Weights of a small transformer language model.
Size: 4 heads of 32, 2.59M parameters.
Each number is 128 + 32 x the weight over its row's rms, rounded and kept within 0 to 255. Layers, rows and columns count from 0. The size above them is the row's rms in percent of the matrix's.

# layer 4 MLP down (transposed), 512x128, rms 0.239, rows 226-252, columns 0-127
size [ 92 107  83 109 108 100  89 108 113 108 112  91  95  92 111 103 109 100 102  94  81 104  99 108 106  91  80]
[[180  70 131 122 113 165 155 158 162 156 120 125  98 153  67 107 138  55 194 173 110 119  87 153  94 139 139 138 149 134 131 170 131 143 181 200 155 116 133 112 136 119 148 146 129 125 133 103  80 146 116 103 133 131 188 191 155  62 120 136 114 142 115  93 135 177 132  86 125 191 144 119 118 156 118  72 173 165  62 119 164 103 122 154 109 143 186 178 157  83  85 145 169 112 174 105 150 115 133 136 148 147 169  98 117 121 117 130 175  92  80 140 167 156 149 169 107 199 123 159 102 141 185 126 142 169 144 152]
 [ 83  63 152 138 183  71 116 105 126 117 112  91 160 157 160 100 100 109 123 128  90 167 125 125 139  93 169  84 165 145 114 136 159 133 145  63 138 136  95 152 105  78 149 178 119 124 131  82 172 100  93 119 160  98 111  90 133 150 151  98  82 171 135 123 113 147  83 103  97 135 173 194 110 109 146 162 186 161  98 209 133 161 156 145  79  86 138 131 131  98 116 125 191 101 140 135 188 187  87 115 103 117 162 125 122  95 154 140 130 155 127 130  93 137 136  87 108 157  82 120 166 187  54  99 142 115 147  84]
 [138 137 139 100  40 131  93 113 106  81 149 150 148 133  84 148  74 119 151 156 112 182 174  83 118 176  70 134 114  96  77 118 144 183 160  77 106 128 126 125  76 144 120 139 129 188  80  77 140 129 101  90  96 182 134 144 140 104 147 115 105 110 109  77 153 118 113 145 189 151 152 112 129 168  67 204 137 148 173 133 112 121 139 153 206 109 128  98 153  85 150  72 160 123  91  79 135 134 110  90 126 142  98 147 149 178 120 105  87 178 162 125 145 141  82  95  82 117 118 144 140 126  89 118 124 170 149 152]
 [139 141 147 130 207 114 137  90 131 156  67 123  80 131 160 153 195 131  66 155 167 140  94 118 116 134 108 119  97 162 104 129 121 101 145 109  83 129 153 165 144 125 123 110 184 110  96 152 120 152 119  54 186 165  98 152  62 157 114 176 114 100 135 131 106 179 142 108 125 117 133 118 152  66 109 115 135 177  59 150 152 119 115  98 190 151 151 110 113 128 143  81 144 135 166 101 184  93  66 140 112 154 128 179 168 185 116 166  88 174  91 127 141  84 141 152 141 158 180 105 117 139 108 104 117 138 195 165]
 [116 172  94 137 149 166 144 143 161  97 125 150 155 176  75 119 183 173 135 126 141 198 108 162 140 137 148 125 129  83 171 120 152 115 136 159  89 170 140 140 141 178 135 149  82 132 103 116 143 126 169 138 166  62 140 118 133 126 155 140 103 120 128 126 100  85  91 117 167 105 158 122 151 221 124 117 101 190 142  73  97 145 144 155 196 127  75 108 137 139 144  81 113 144 134  95 138  99 101  94 173 138  96 109 121  70 130 124  99  55 141 130  61 145 112 149 110 127 138  94 143 137 112 143 169   5 128 127]
 [ 79 125 114  96 106 128 154 108 157 125 140  82 151 158  97 140 126 100 161  86 110  93 104  87 145 171 102  64 110 166 151  98  90 179  93 118 171 148 182 168  95  76 118 131 107 120  92 113 105 154 101 200  86 123 128 119 102 112 138 150 103 156  94 127 134  43 136 145  95 123 160  97 188 107 127 154 194 155 157 132 110 111 132 122 103 149 107  95 124  98 155 152 100 140  87 144 162 183 174 178  87 146 177  87  76 121 164 147 133 119 175 142 119 151 129  98 228 136 107 131 127 106 119  90 126  97  55 129]
 [150 128 114 115  57 108  83  90 118  94 135 163  92  70 135  98  75  73 104 105 146 121 154 101 113 135 123 119 106  97 149  66 112 153 150 129 123 172 115 115 126  98 161  51 133  96 165 147 107 147  85 110 143  85 127 115 106 113 170 123 146 106 105 138 110 126 120  76 155 137 106  72  63 185 166 112 127  71  88  72  60 113 105 114  62  81  95  90  97 115 130 119 148 114 118 147 138 129 134  89 161 185 121  95  98  96 101 126 173 110 121  81  83 108  59 115  76 141 110 141 122 116 182 156 140 105  70 126]
 [138 150  88 185 102 172 105 145 192  99 162 163 137 137 139 161  83  56  78 141 144 121 112 136 105 166 171 124 166  80 130 134 135 121 155 137 120 135 122 159 124 129 177 142 148 107 120 102 102 159 112 131 130 213 151  72 171 152 122 127 133 137 110 121 144  77 134 159 145 103 132 141  79 127 143 158 183 147 140 111  75 194 107 129 117 130 155  93 173 108 137  94 148 114 107  83 118  98 124 145 128 107 118 109 122 137 163  54 132 124 199 134 166 145 186 106 138 168 121 232 103 142 100 173  75 181 174 150]
 [164  26 141 144 138 122 128 159 105 169 150 139 120 145 126 153 169 189 158 189 143 148 157 154  97 161 143 111 113 157 178 134 149  92  97 156 112 111 135 119  78 124  69 137 157 123 116 184 178 124 181  99 161 166 133 134 133 120  90 142 112 136 111 160 139 136 169  78 151  77 107 152 135 154 131 154 141 174 150 207 131 167 214 118 147 152 166 145 144 135 177 104 183 172 124 125 135 156 136 179 126  90  80 104 145 153 133 170 131 184 144 104 131 136 116 155 177  94 106 108  95 132 126 143 185 185 122  75]
 [ 77 209  82 126 177 108 115 127  90 137 181 125 100 145 120 157 134 120 159 114 135 165 131 116 114 112 171 141 160 136 149 120 178 144 150 131  78  87 165 114 113  90 143 153  94 110 150  70  92 124 102 121 178 208 167 175  99 105  86 110 174 124 116 142 135 140 152  96 181 137 142 145 137 123 142 127 122 148 144 159 117 160 117 138 112 148 235  97  73 185 167  68 205 115 112 175 150 129  95 116  91 147 172 125 174 107 143 137 157  96 139 164 133 121  96 135 133 173  70 153 122  95 127 119 170  82 149 147]
 [124  86  84 209  90  67 186 129 126  66 180 133 130 143 146 170  99 141 119 127 153 182 146 135 154 115 141 128 111 146 156 135 199 159 138 137  86 104 114  97  88 144 141  55 106  99  98 171 116 142 141 167 111 181 102 118 157 101  71 111 110 129 181 116 109 112 126 106 112 186 104 176  88 126 116 149 109 197 138 197 146 140 122 101 141 155 180 117 124 140  89 125 127 151 169 131 130 154 140  38  77  82 122 165 106  66 137 124 125 145 153  96 139 151 148 143 115 132 112 133 187 103 132 132  77  92 135 103]
 [140 124 144 150 108 124 123 174 153 118  71 119 152 146  74 160  60 158 120 111 148 137  99 119 128 175  59  94 108 182 126 136 131  83 166 169 163 133 138  87 141 152  95 172 101 116 142  86 106  85 132 106 151  79 145 137  95 113 101 133 101 194 138  67 120  75 206 172 124 168 109 108 111 117 144 126  70  97 121 116 169 114 150 104  83 107 104 120 121 101 133 143 173  73 120 122 115 160 121 108 149 161 171  88 156 127 138  95 180 104 114 114 135 145 114 157  98  91 101 167 146 178  46 134  46  93  89 146]
 [ 92 200 144  88 129 185 185 167 130 124  66 150 122 112 139 157  67 108 110 131 191 120 123 125 116 174 138 189 148 122 101 116 125 151  76  88  99 146 122 171 121 114  89 200  92 129 174 137 163 151  90 129 178  97 140 143 184 109 115  94 141 138 182 111 160 130  83 121 130  65 141 159 169  59 100 110 100 149 118 119 142 131 127 160 121 118  70 133 106 137 152 178 137 147  96 179 128  95  74 141 121 125 113 165 115 122 127  99 106  52 123  68 164 124 117 170 144 108 145 119  90  94 156 149 141 146 155  66]
 [145  60 134 164 120 151 104 117 124 142 158  61 150  99 125 130 143  87 141 142 153  71  98  74 125 159 128 173 141 114 123 122 154 104 108 150 137 144 127  95 140 120 120 139  99  99 138 211 113 104 209 190 137  50 110 131 165 194 122 102 127 141 114  74 164 120 178 140  88  64 147 154  70  42 102 140 148 110 149  89 128 105 116 126 136  85 161  94 157 152 115 143 143 158 118  78 128 159 178 123 121 148  79 115 150  64 118 164  80 116 121 118 129 150 150 173 106 105 145  97 198 158 132 160 136 126 148 140]
 [167 180 139 148 115 184 138 166 137  73 132 132 152 119 149 102 127  80 145 143 120 130  75 125 155 119 112 130 150 140 169  82 155  98 146 141 119  92  88 147 103  86 101 116  80 120 206 171 200  80 105 159 141  92 150 102  65  88 124 156 147 128 145 135 171 192 117 140  90 130 126  81  57 127 129 136 129 107  87 156 116 128 137 170 119 136  50 134 114 104 147  87 153 190 131 129 126 146 109 118  83 110  86 110  84 119 106 140 159 171  61 141 107 128  89 114 159 127 155 140 117 181 171 184  85 166 114  69]
 [140 154  65 158 136 145 143 104 158 119 149  92  85 127 116 121 103 121  91 142 105 131 101 119 121 128 120 137 126  43 125 139  81 105 145 105 135 102 108 140  27 119  94 199  67 123 216 114 111 159  83  88 121 128 166 159 152  99 130 144 108 146 112 181 145 125  77 123 134 138 126 153 108 159  94  74 147 118 129 149  78 113 177  99 113 123 100 102  63 133 152 152 104 112 108 168  89 159  88 115 186 136 112 148 111  74  95 137  99 174 108  92  81 177 107  55 147 169  89 169 128 110 126 130 121 127  95  85]
 [128 112  90 103 156 104 131 167  98 112 163 139 168  63 148  89  85  98 174  83 113  85 118 129 112  89 134  84 174 105 126 133 154 118 112 110 124  86 120 130 103  62  93 113 180 169 103 105  46 137 137 159 163 164 140 153 131 144 162  95 136  85 154 145  98 142  62 147 163 115  99 124  90 155 152 116 137 111  99 107 129 126  91 176 126 107 170 134 120 180  89 126 122 116 110  61 143 138 139  96 116 162 168  89 146 145 134  39 197 115 175  91 143 116  95 152  70 103 103 128 184  68 140 189 143 112 125 129]
 [135 131 118 148 157 108  91 133 156  55 133 140 118 122  81 144 124 141 159 162 123  83 110 115 145 189 180  99 134 125 211 102 131 108 160 187 112 133 135 180  92 162  83 151 148 135  84 147 109 162 155 103  98 111 107  81 163 186 142 130  86 114 153 119  96 125 107  77 145 124 127 109 171 104 134  71 110 134 177 188 167 123  85 123 111 134 112 165 129 122 124 104 183 129 119 122 150 217 145 116  69 212 165 106 109 156 146 171 126  67 137  96 121 131 133 147  76 102 148 167 129 126 112 128 107  62  72 121]
 [161 131 152  51 142 134  94 129 209 132 141 144 124 199 119 109  93 162 114 118 128 145 140  86  83 113 158 153 149 115  91 163 124 162 134 162 102 133 150  48 103 152 118 122 118 140 103 103  99 183  94  86  94 148 156 121 101 152 115  88 114 116 111 125 160 122 113  89 144  95 150  92 121 222 108 168 137 129 109 112 173 175 149 113 105 128  94 125 137  90 187 163 133 143  90 168  91  95 112 110 127 127 138 128 100 148 240 115  96 120 157 152 125 154 142 179  96 106 181 158  86 179 139 173  92  99 110 167]
 [142 119 156  91 160 153 156 114 118 119  97 100 160 155 178 116  96 144 154 207 109 128 138 108 167 158 116  66  88 175 155  92 103 134 113 200 108 210 102 162 119 159  96 116 133 122 123 139 114 117 143 134 129 133 144 117 123 102 160 116 164 140  73 154  79 153 140 148  67 160  86  87  92 132 133 140 114  26 137 161 118 191  95  98 124 134 161 144 145 121  99 137 144 113  73  86 132 237  89 111  97 146 189 133 117 134 161  69 117 108 137 163 114 130 116 125 153 103 107 105 134 124 120  83 133 147  90  84]
 [115 137 137 153 161  73 183 159 101 125  88 146 108 117 111 169 130 110 144 155 118 174  51 155  77 123 155 184 123  98 166 127 105 153 102 154 102 136 185 156 179 144  60  94 153 127 119 106 131 154 125 141  91 144 152 129 147 108 147 162 132 145  48 146 142 102 136  98 148 109  90 135 144 191 156 113 125 127  90 130 151 138 156 123 128 157 143 115 174 104 108 107 188 135  95  96 161 103  79 110 159 110 148 145 105 100 119  76 160 136  98 138 211 100  59 100  96 121 151  89 222 129 175  71  96 122 149 119]
 [112 151 234 149 116 121 116 120  52 128 116 134 164 112 168 165 142 115 122  79 132 137 137 135  82 168  94 167 130 150 132 175 149 118 129 142 117 137 140 119 159  81 117 151 105 112 139 131  70 114 127 109 206 116 167 101 137 134 158 131 115 112 106  50 135 144  71 133 131 126 141 146 147 155 117 158 194 170 203 136 143  50 155 115 115  97 149 110 109 167 118  80 146 106 100 184 150 140  51 141 168 130  95  99 133 112 165 100 125 117 160  95 133  67 153  80 145 144  85 145 131 184 130  79 152  87 146 154]
 [127  67 189 158 158 139 181 105 131 177 144 185 146 129 126 173 100 129 107  96 124  99 149 160 121 125 126 134 119  61 178 143 114 175 152 109 152 102 118  90 132 164 126 141 131 114 102  65 144 193 172 147  56 105 146  73 172 136 114 125 123 161 135 128 107 123  83 179 160  75 125 143 195 109 164 117 150 111 102 107 128 157 109 104 108 125 125 130 110  30 121 147 214 143 115 143 140 124 166 114  91 143  61 103 125 119 149 105 163 135 105 165 136 120 118 109 133 160 138 136 123 162  79 119 116 125 184 210]
 [107  48  81 110 107 121 135 164 107 115 132 212 130  87 180 143 126 148  93 157 125 107 185 145 108 105  94 156 104 131 181 168 178 107 107 103 152 123  74 161 164  86  84 130 129  96 177 178 140 144 140 122 164 144 160 100 140  81 108 152 105 169 123 161 136 103 107 121 120 154  90 152 143 161 118 124 171 148 112  74 155  88 122 159  83 103  81 170 165 138 115 167 139 154  86 117 165 116 138  81  82 154  60 124 103 148 143 152 115  97 139  92 172 111 162 117  64 176 126 107 115 110  95 140 154  95 107  47]
 [172 129 105 163 172  51 137 110 121 138  78 148 192 167  80 169 120 129 142 173 153 162 149 122 139 190 173 140 159 119 119 123 105 110 206 132  94 117 118 162 120 148 128 100 144 123 214 163 123 147  97  64  91 154  77 162 116 156 112 116  81  81 140 168 161  69 152 125 119 128  82 157 126  86 103 142 126 129 136 130 120  94 164 126 103 165 138 133 166 108  57 147 151  94 151 116 111 115 150 144 159 173 100 119  98 144  81  94 139 113  99 179 109 154 161 166 156 149 137  74 109 180  93 140  94 121  75  90]
 [ 99 163  59 178 116 123 105 108  69 133 117 173 131  45 127 156 131 114  95  45 156 134  90 146 105  54 137 122 174 102 178 163 124 137 113 119 130 132 163 171 152 133 103 111 140 104 207  98 107 182  93 122 146 151 137 129 142 153 133 154 138 164 138 149 160 167 156 159 115  79  99 103  93  75  94 121 155 169 147 126 132  62 124 127  82 118 141 122  74 100 104 161 145 110 152 118 158  91  84 149 145 137 144 132 139 125 101 135  57 135 133 148 105 105  55 156 159 102 103 107 144 103  86  63  90  82 141 136]
 [ 92  92  77 123 136 121 135 124 120 127  90 117 158 188 158 235 189 176 117 100 124 192  66 147 129 159  76 139 134 101 151 137 139 130 140 145 102 122 179 155 133 169 140  99 125 106 105 196 148 145  95 169 117  98 123  94 130 153  93 116 108 144 108  82 189 103 107 157 139  83  94 172 133 145 116  77 116  94 128  37  81  93 147 140 117 114 154 119  62 151  84 106 145  69 151 132 131 132 155 146 157 147 128 125 172 180  98 156 124 141 135 138 136 130  70 105  78 107 114 117 153 139  73 101 164 107 113 103]]
# layer 4 MLP up, 512x128, rms 0.236, rows 227-253, columns 0-127
size [109  94 112 105  99 112 102 108 106 109  97  86 106 119 100 102 110  94 102  99  95  94  99 101 101  84 108]
[[129  84 122 133 146 115 137 136 168 124 121 104 133 134 114 129  92 102  78 167 149 189 136 128 156 126 181 173  74  85 184  99 101 115 148 106 106 119 159 121 100 161 185  74  81 125  96 138 159 100 243  94  93 133 134  75 216 123 168 128 101 130 157  80 134  95 184  81 202 135 112  61  76  84 116 129 136 104 110 135 112 146 114 137 127 145 132 154 115 146 121 160 147 103 160 166 158 131 153  99 160  96 151 100  74 141 144 137 184 100 125 105 165 128 141 156 133 129 138 119  81 144 139 146 115 171 164  95]
 [153 121 106 132 150 106  61 149 177 219 141  92 102  78 144  47 149  84 110 135 165 185 128 126 141 169 139 137  47 127  99 135 120 122 127 120 107 147 134 167 123 104 183 133 128  98 168  98  93 100 142 185 160  83 133 120 149 101 136 146 101 138 152 129 111  96  57 142 146  82 131  97  86 191  85 156  97 176 147  89 104 134  92 124 111 138 163 168  74 143  79 104 176 111  88 156 155 100 145 127 125 125  90 132  82 109 117 133 104  78  95 114 107  73 134  93 167 154 160 137 128 136 103 114 165 161  81 109]
 [134 139  82 158 125  84 143 175 102 157 200 113  98 119 110 144 118 102 141 186 105 188 131 154 101 136 185 169 186 140 195 106 137 149 124  90 141 159 145 166  85 172 117 120  98 134 112  80 120 149 117  96 144 106  78 131 148 173 125 110  60  84 190 126  95 120 160 131 129  92 143 153 110  92 145 130  73 117 108 112 165 218 130 136 116  78  98 156 134 153 139 165 137  86  86 100 152 121 103  84 165 184 125 187 111 111 133 103 136 125 158 129  89 106  76  95 113  87 104  84 165 155 133 123 146 143  62 122]
 [163 108 117 115  70 129  72  98 189 104 172 162 130 111  84 131 135 140  67  88 174 162 150 145 160 146  60 156 117 128 154 153 143 151  90 148 126  77 159 169 161 159  92 142  75 107 122 110 133 155 130  95 149  65  84 108  77 124  93 134 170 156 120 134  83  59 134 116 128 139 159  67 163 149 171 187 130 162 137 132 133 100 180 103 103 151 144 178 148 118  97 131 115 135  94 117 159  94 119 128 103  79 126 145  96  59  85 127  92  76 156 133 146 170 180 133 136 150 144 111  85  77 182 140 167 136 137 114]
 [130 129 174 115 105 131  63 164 161 118  86 117 150 164 209 110 137 120 137 153 139 121  93 184 123  88 148 130 136 163 156 148  97  77 131 162 112  69  95 137 214 155 113 100 141 191 139  97 162 155 140 115 172 152 132 165 109 147 104 170 155  90 132 168 130 150  89  89 156 134 123 128 140  59 121 116  94 113 115  78 120 116 105 191 108 130 119 151 117 115  56 172  83 181 104 109  52 102 142 173 166 117 124 105 148 128 108  95 162 110  82 126  91 105  98 138  80  90 116 112  70 149  91 166 102 114 157 144]
 [146 184  88 139 146 121 114 137 173 129  97 139  97 194 137 179  97 128 118 180 127 132 144 136 161 135  82 103 121 154  89 119 120 132 180 100 134 141 180 200 122 129 149 173 149 105 163 122 101 122 202 177 172 154 169 123 139 157 173 154 124 158 135  96 126 133 134 112 142 122 158 163 155 106 138 139 135 119 110 171 149  76 104  99 143 172 110 180 147  28 125  97 114 183 116 112 119 206 115 158 102 186 106 125 121 130 127 137 187 125 119 159 104 223 145 147 162 103 139 121  62  91 121  93 118 124  89 150]
 [143 123 130 123  47 118  99 139 112 185 119  67 112 179 119 170  92 150 149 103 168 129 112 178  96 137 113 177 183 141 188  94  87 113  90 160 100 134 119 160 117  96 121  91  88 159 145 142 172  92 115  84 110 147 120 153 142 187 128  93 131 134 105 202  99 203 123 105  83 115 153 176 158 147 169 110 109 112 150 132 147  97 111 107 132 141 122 139 100  97  89 175 189 148  95 154 128 166  78 180 160 131 109 175 150  93  98 143 150 208 126 178 101  92 172 126 130 148 127 142 147 162 132 151  85 145 138 101]
 [165  92 176 167  96  97  56 105 118 220 132 167 120 124 153 142 103  96  92 151 135 156 190 109 179 174 127 133  93 153 136 125  96 105 117  97 113 142 149 124 147 136 133 170 153 116  63 134 119 173 142 118 123 161 106 189 172 123 100 131 143  85 126 107 134 166 151 133 154 116  85 114 221 185 130 148 143 128 141 163 176 119 165 106  65 108 154 148 122  92 108  77 173 151 147  94 112 107 151  85 184 101 144 106 135 151 152 174 139 129 104 178  88 159  94  94 111 129 106 163  86  95 143 112 177 185 136 125]
 [149 171 170 120 104 110 110 148 157 100 163  80 137 103  93  82  66 210 118 131  69 109 135  96 112  54 200 182 142  83 110 137 120 148  75 175 115 135 131 121 141 142 126 121  79 195 122 116 144 102 123 132 115 143 127 173 170 144 124 163 127 141 152 173 150 183 121  89 100 180 148 150 148 136 104 154  45 121 144 159 132 142 144  79 144 141  85 174 143 116 127  77 158 113 132 133 113 160 161 163 136 135 106 136 123 150 133 116 171 178  68 181  97 139 176  86 114  52 119  96 118 125 143 115 101 153  98 123]
 [171 118 112 161 134 149 129 141  91 179 167  88  91  76 144 149  91 167  56 131 188 116 116 136 148 151 140 136 138 167 138  61  59  69 137 171 151 171  90 181 143 136 115 116 177 128 144  99 130 107 123 215 151 115 152 125 175 125  97 162 155 125 159 132 149 118 105 163 148 111 138 108  81 117 101  83  99  86  87  33 144 163 114 103 121 131 148 135  91  53 115  71  89 101 117 148 128 113 149  58 107 150 105 107 102 122 136 152 174 148 132  95 153 114 148 112 115 139 143 146 146  92  99  83 145 154 153  93]
 [173 142 118 187  99 155 185 102 147 159 157 123 145 107 176 110 164  77 107 110 108 127 184  97  95 152 101 193 148 116  90  88 157 150  98 128 173 107  99 144 121 117 130  57 124 118 114  87 121 122 151 202 134 109 117  93 139 109  82  74 139  92 141 107 137 178 119 177 177 176 152 144 101 116 124  88 120 136 140 125 184  90 132  99 116 119 196 125 187 152 123  62 105 132 152 169 182 151  88 144 192 109 120  99 106 142 113 108 119 129 121  84  57 113 107 110 105 122 117  61 167 128 120 107 116 152 181 105]
 [ 54 209 117 114 130 126 147 199 115 202 160 140 105  88 118 173 107 143  73 139 142 136 107 110 116 185 106  91 140 150 169 122  65 151 138  75 119 116 141 156 153 143 127 148 176 141 139 101 149 175 133 109 163 124 119 149  56 172 118 134 156  98  85 103  92 134 168  78  63 131  91 141 128 107 106 128 156 152 150 152 111 143 150  79  92  88 154 163 213 156 169 166 105 129 138 119  84 168  99 106 148 106 138 103 138 137 169  85 143 117 147 136 122 154  91  89 103 124 112 179  96 118  99  76  80 123 140 110]
 [ 87 139 101 142 131 138 123 111 168 147 158  93 110 133 103 129  89 182 151 143 132 137  61 159 135  90 157 104 121 120 138 168 154 113 130  82 110 101  55 113  62  99 126 109 180 124 120  61 150  91 129 138  83 176 163 161 106 122 181 129 176  71 159 167 144  99  79  94  95  65  73 131 164 129 121 147 153  90  89 113  89 165 122 109 106 175 150 118 111 130 132 165 192 102  82  87 168 100 125 114 152  99 152  85 126 142 187 103 128 112  86 106 152 159 136 166 152 154  85 129 104  71 185 123 161 153 134  87]
 [114 158  98  67 139  95 166 155 130 109 134 153 105 112 136  86 122 127 134 118 160 139 178 123 169 111 129 116 168 125 154 122 141 115 105 131 138 166 123 143 102 151 172 136 126 141 128 188 172 123 157 172  93 139 131 110  76 113 152 124 120  78 129 159 130  83 130 184  45 104 146 144  72 132 122 124 144 164 141 126 223 147 167 139  92 149  83 141  84 152 147 140  98 143 185 113 111  73 101 119 184  57 109 128 103 123  81 122 136 102  99 153  43 147 114 104 168 162 110 178 158 216 104 132 134 108 184  86]
 [142  48 143 137  46 230 167 165 132 126 128 127 128 144  94 111 140  84 104 171 134 168  94 115 123 142 175 184 126  95 186 122  76 110 134 132 147 176  95 149  64  69 114 136 148 131 167 110 168 133 127  87 145 147  95  95 138 174 162 111 100 130 111 125 173 123  93  99 137 104  79 169 114 119 137  81 123 154 168  94 197 114 139 129 142 184 113 124 119  64 125 118 136 144  67 123 132 136 127 183 101 137  95 158 179 177 143 127 156 134 154 133 131 172 146 122  89  96 123 106 106 105 136 116 160 147  73 162]
 [174  80  85 141 121 164 115  46 152 160  84 132  93 156 150 184 133 100  73 121 112 157  98  82 131 123 103 145 103 163 141 111 116 165  90 114 125 121  85 107 146 155 126  94  73  81 124 183 180 128 125 122  98 100 137  92  78  72 118 126 156 207 104 120  92 121 161  85  83 110 114  82  98  53  83 128 169 151 120 142 171 141 135 111  98 165 120 103 141  80 166 151 103  97 113 174 103 145 101 108 120  69 106 125 142 118 123 180 162 150 148 109 174 111 111 146 106 150 142 101  78 132 121 127  59 156 101 171]
 [109 142 132  47  91 114 105  87 135 126 171 125 144 114 123 116 172 110 116 146 144 156 173  98 118  90 107 161  98 165 136 117 129 118 164 103 122 196 115 138  95 159 157 179 132 161 196 130 120 109 127 145 132 157 131 126  97 101  72 100 109 118  83  77 117 125 113 144  73 116 146 111 123 156 192 104 155 124  44 117 159  67  87 195  88 171 121 138 156 170 160  48 110 173 118 120 145 100  79 103 158  87 174 145 157 133 109 115 117 105 142 113  92 147 139 218 149 130  90  93 145 129 101  92 150 103 128  79]
 [173  71 163  81 128 141 158 116 153 194 131 120 184  97 153 106 129 132 113 107 188 110 155 132 107 132 111 180  63 163 137  86 133 186 111 150 197 126 172 134 115 113 179 190 178 112 119 140 188 133 112 200 174 121 165 136 116  95 109 110  90 177 126 111 147 104  87  74  95 144  69 108 108 112 117 117 152  97  86 145  89  77 112 133  98 130 126 127 140 119 119 113 134  88 143 133 160 149 115  72 139  87 123 113 163 151 133 115 176 153 123 145 125 131  93 104 185 139 104 155 155  80 136  57 106 170 132  70]
 [129 171 102 103 168 129 153 136  96  88 123  98  97 171 143 146 129 121 100 157 110 200 120 113 138 138 131 131 124 188 139  83 160 129 119 140  73 114 125 104 137 128 130 168  41  68 128 133 117 125  99 133 137 189 143 118  49 119 136 124 151 140 141 117 148  76 131 134  97 130 142  78 167 108 145 106 161 182  93 148 202 143  77  71 132 106 115 146 118 165 148 160 107 141 135 100 162 183 159 121 137  71 137  62 134 134 136 146 213  71 115 129 152  96  82 153 159  74 138 196  98 169  80 107 131 109 125 129]
 [127 167 166 113 179 194 164  70 142 142 148 162  73 105 108 128 106 170 174 120 128  82 152 173 128 137 105  71 116 122 135 121  90 111 154 137 154 152 111 122 128  80 172 160 133 145 131 116 143 114  98 130 115 149  69 150 125 130 122 196  83 129 163 106 224 156 143 117 105 166 135  68 170  65 101 184 131 112  84  92  99 142 107 128  95 112 139 119 141 155 124  85  59 181 151  94 119 161 171 164 130 126  99 116 183 104 142 155 117 130 114 140  77 182 171 128 128 117 127 188  97 128 107 177 114 142 119 182]
 [148 102 124 148 125 154 191  77 175 167  97 161 175 156 136 110 162 164 190 131 142 161 168 111 158 141 103 101  65 116 101  98 170 154  96  81 123 132 136 138 139 138 153 117 114 181  67  30 104 102 119 140 109 132  85 159 110 190 101 128 143 102 167 119 138 133 126 149 100 141 151 124 113 171  72 119 129 127 113 187 117  95 165 144  54 155 187 125 139  65 125 127 160 101 112 112  82 105  88 134 111 132 115 136 181 149  95 135 149 179  98 174 156 179 160 122  70 158 154 170 160 110 116 103 100 138 115  99]
 [158 165  80 160 160 151 159 117  92 173 122  76  95 170 102 153 122 158  87 169 196 148 129 154  79 157 103 123 106 176 170 121  64 131 150 100 152 151 119  75 167 109 115 122 108 174 188 145 153 200 104 141 119 118 191 138 162 179 173 127 167 177 123  90 151 107 132 102 160 112 105  69 129 124 125 116  72 189 145 150 134 167  98  77  86 165 111 134 113 110 109 122 151 160 110 110 103 146 112 148 172  99 169 152  67  96  95 130 111 124 181 100  65 112 134 136 105 137 150 119 143 183 132 101 147 119 164 117]
 [130 129 128 132  54 142  85 116 142 107 146 121  82 121 164 132 125  88  79  71 158 101  91 148 109 102 173 155 134 140 159 163  50  55 111 191 141 105 121 202  85 117 134 156 136 147 113 139  93 100 137 127 106 118 136 129 134  88 142 165 185 159 168 100 138 140 108 117 135 138 133 127  94 153 145 113 196 171 130  95 174  76 131 134 175 174 146 193 126 147 148 158 148 137  75 101 124 152  77 138  84  86 134 131 127 117 132 163 205  88 153 135 176 160 116 102  66  79 105 108 122 118 104 182  83 137 125 137]
 [182 178 137 152 169 120 183 123  82 129  82 147 134 176 131 137 126 105 124 119 182 104 116 139 102 113 108 108 127 112  86 114  60 110 122 100 130  87 160  70 127 106 153  61 123 140  79  79 135 107  88 124  87  99 119 164 111 111 147 113  97 100 171 125  57  95 180 142  87 128  95 159 108 131 120  37 102 107 113 171  81  85 116 133 141 149 110 177 121  72  88  89 105 112 119 127 121 136 123  92 128 131 110 137  77 191 183 118  84 119 103 145 130 153 119  93 131  68 172  93 117 115  92 135 210 143 131 151]
 [100 143 153 195 126 104 123 144 164 154 123 106 119 149 190 135 129 116 174 158 180 111 126 152 145 145 111 152 184 109  93 100 139 153 158 135 113 151  93 103 158 166 106 131 152 116  55 118 131 147  86 158  73 127 198 166 130 150 154 119 136 163 171 102 125 140 101  62 193  70 129 151 145 114 159 133 105 135 112 164  74 169 173 128  96  60  96 137 113 156 135 108 100 138 139 116  84 115 154 144 208 185  96 153  87 174 151 143 174 131  93 147 108 119 136 115 156  95 152 126 116  89 150 103 184 218 142 135]
 [110 131 111 120  28  97 149 153 208 113  92 167 167 195 135 129  68 119 123 133 119 127  94 108 170 130 113 144 105 161 136 188 160 102 122 158 182  65 135 126 168 124 144 153  72 112 160 107 111 146 105 113 192 168 114 169 212 110 154 154 132  97  95 123 112 120 114 130  70 146  77 129 144 144 154 124 116 128 160 170 137 193 124  88 131 121 156 120  85 154 128 114 145 111 101 119 104 135  66  98 142 107 154 120 117 110  71 105 176 136 128  93 161 147  87  96 103 182 174 149 113 136  87 144 131 181  99 146]
 [147 122 141 142 109 155 146 114 123 110 120  99 172 122 166 120 155 170 129  82 156 142  89  90 164 173  92 112 103 131  79  71 157  93 182   7 145 114 120 116 141 170 108 182 133 172 125 124 127 117  88 125 154 142 179  81  88 109  79  54 127  99 155 129 190 123 157  71 121 160 144 140 102 123 190 155 180 162 125 189 148 148 135 163  61 124 108 160 148 163 106 114 107 108 119 150 123 105 171 145 127 153 191 138 145 115 162 139 116 115 123 148 105 107 116  98 103 157 173 130 154  79  96 106 106 111 103 181]]